Part of a small language model's weights.
Size: 14 layers, width 160, 5 heads of 32 (1 for keys and values), MLP 448 SwiGLU, vocabulary 3719.
Architecture: RMSNorm before each block, rotary positions.
Training: a variant of Muon for these matrices, 318M tokens.
Each number is 128 + 24 x the weight over the matrix's rms, rounded and kept within 0 to 255. Layers, rows and columns count from 0. Numbers have three digits each.

# k: layer 6 attention key, 32x160, rms 0.0675, rows 31, columns 0-159
# v: layer 6 attention value, 32x160, rms 0.0636, rows 0-2, columns 0-159
# o: layer 6 attention output (transposed), 160x160, rms 0.18, rows 0-2,32-34,64-66,96-97,128-129, columns 0-159
k31:118163151096159115148121137105111161069097099106160155154119125131127150162164138124145078116135105143127132170143147111107156066124152164103166099122130108105105129090152129126108104157156134126112084150121150124135114153138076188139111118146134104114113107111138125110153157136134145112139105113083137082110089161149153081120149105152088088106135113133123152140109115118127103193106132124162111156146130112116129147143125136142170135099146112088115153163134117175135099174109153
v0:133131134113166175142153119131135136131109121113130125133151129131112160115158116133132111166150111117082101172125115147139163100117112159121112122147132116139130141101098091147113138151165161158143096124119125160117146131096101127102159069100139114138153126119157162086170124124145138127133128129107116117101106126159115151097134152168122105132169119098116078132109144150109080118110107129114150152167133095136134095112104122163091122127115115127167081125140163119156094114102074
o0:185097072102095149122121116095139104145101130134132144109095145141111144115157137127126122115129096134119091137114111126136132120129133172152149102127151127146183116103136135107152123082135178114122156135131130112135112116140119155089157151109117129167117093154153128121082130143163104137138147158113150127135156142158126107132128126131115122089083130113100122124111118124146170158100134113118103111145144123124116050142149141149125157144119132133113131098164136143113147113154102
o32:106146135141107127129134137129150154115098107115142147145135115129115127148123106146147149140117179122106141120115154091086175097157100143127152151055081097100104122147136109121128128149158112158104104111128111130131144130104164118141075126152157131063121178093123103165131124147101152119127101130124140139127116157109152087102124083146127144122139124137125134100131130114132107137147123130099138111112116125137135158118120105141141105173143105154151152173069108166115112137150178
o64:148141112124120148188122100157105082119132161124085134111124150090152124152108114139136150111128148117130126110139115113124132125099119097186126123142187105126139131127140127112087152105107117136124129121137107143114152083157111121180102141135124108167124127124116145120143103133128096103153123106129141120129122103086146093169116104145150177131124132136050141174129174137132148136112128117173143082141100136149127167158151155101178125102108133177136137131114110112146115169107145
o96:093097083134152071094119106106109122160138104105143169107181128149152156185116123091105133105118077109103107107125122138177168141162161146114103146153126115117106134136104150144108133108128194139138135095159134129182095157070099124130088123114096096076105076138148136116136116108145131123173121134192135143106134152127124124114111153136131107137135194124179159139136089127145071093122087170136128148126080115119116106138105137165130126084136158101135119137129143131099155112152112
o128:112120147157153090121176115128141122130150125143137142130106099117150149123165145137152126124112183142113142137154138114119157125122140141115131118187158136135120147119133170113104158148178137098156165150127124148098114146140153103121139127150138120138151129139199148117138141106128150148107140122094116089123145147134109186144129142050121133132120096131135123075100134133136105124129141159139117162115138109114153127109111088111096170083161128139158117112132118138165126116112111
v1:107136131146121174114116112128124114115146135139113115113137088144153092115121129118127122102102138139109121102104126103132066137126162133128120135149104099118091105170123140108104121103111140092153101123138131125114131104121153121160122157132101110155113088105111106105105127152078088153141161114104182132133125154109110169149109145198118152099147100102132138160143115097122103091102149148156146123104166111108093092131111112104093159103126100142134145114121127148106133113141132
o1:146121135125120100140109142162166147114115126129104127128105111124147140135100108130112167182114134123104105139142154161173135107107162090092126120113112131134122153130167129155150135136130104136111130125100144100125122096140136137112108115098175112145137169095102171104103129109136113168092160126089116120103110131141141133119145113112131124156133158146112118114110124104137143125129133105103147120169131133138131156110111113131119137132117105126145124125156121121149118133114122
o33:124116096098102136130150131129151099222141146129151167064156125111094133113145108106138147177140138135147168127121141139149134189104091147133159117122148120142106104146110132167110136106162150117127151125099128129108130141101118113139138139132122123105135109115127147118159092168077145084123115162138141086121131124126124096175119092119117144091154112106130123144120176111101133136117116105138108120146121152113172137114137104099138112137075146128137125107125147084127162157126143
o65:125158119132158127130117069088070102094144122117183111128137116139174123017089158090122118118114130135144090133126090120135156140158147123132140136127073122150155143149166116118115122128115141099136150117117114075114106173135183111154115145130099142143103127111125156125171161128178105149134145090146106160129138146111119156108143118083160127106160097142137163110082139138112095114138105142177109093177115094125122129124164136132116089094163163143132116143114116118106094120096091
o97:116112177165137131103136166158132126160182110145095161193109152110127102109130146151159093154126124122144144131168180112122149095112135164107122082140143122129091110123127098060144152146128158088131125130141131103096123102147113144090113112097164123134149134154143090132082117075184119115140103155137149118139131109110126109133105181145148159136108109149170152084185054140159165117147141152099129169068162228146100067165123168117140121130119108084123153112106128158112106120153129
o129:118115160162133147132164119105125130078094136117126112142091134101134118203082110085104099089122108101093176110098118117104113120136087106157113145117124119128143138172077167128131120174134116147135128122171123143125122117109098117117103140129100146098116069171150066143150121116106139105162116137123117150107090125131107162142096143136151117152110137115122092120134137107131168120127123143128155120125098089136141167126121132123122122121114133112140139104143099148107143140167164
v2:155151148142152140090177143153116106083144141133131153180123076143089118088122114121143148154093173165161129182100125127119107159110140072176138112149115159119136155127147112106142105131100099140135117125167118176132129134154116123085111149096155128143144144115137128144121144115107146136116142113116099121121117141170160111127130102148136134171128114126095086123148130139107142139091128159168141095140102083129130139093156114159123108134142107090105129156161124124108112134145131
o2:178149141119140135152108144158130118108102133113154095095170160133103143149098124124123127141138147072142122138134123129121132119131144116143122075149086113125136097122154133145169144107124185161124126175117139066155145127161154126134169139116131136100063135114120088133098163144165125153097132123123133150119137072108106133142111128168132117122119092124137138136127122172146143128121124151148106108151142126150145156147098148155094140135099107108103116133123133116110136139079118
o34:166123139133130105147143069110124162153135150133084111116081152142134169109141104124169132084166137114113149122158105162106171122096148170140130122100171150126109164121091143137095105099146167094173114105126133133120158116088127123098152083126117173126164115149112149112146142124118142114148115100136173131074161169146146116124148109135115102140129139159144153111111118141136120151123115116158144134084124147144109137113150141115133119116139169151157124161143167136136119109109119
o66:061139083154137128108105127146121165096105063136175179180148113122146132132143169113155153123120127133084171101112158125139112108139115098083129127145125172166152081128144116112096152127118167110105107127106126114120199169111133109157123164143124064107119157105096139095140125126150137103114130084129094145141139150108137136122135146129086087105157124171119158146142130098149160162109141170115150107154169144109150108119131093095156113130133145104132167117083115149133097128130142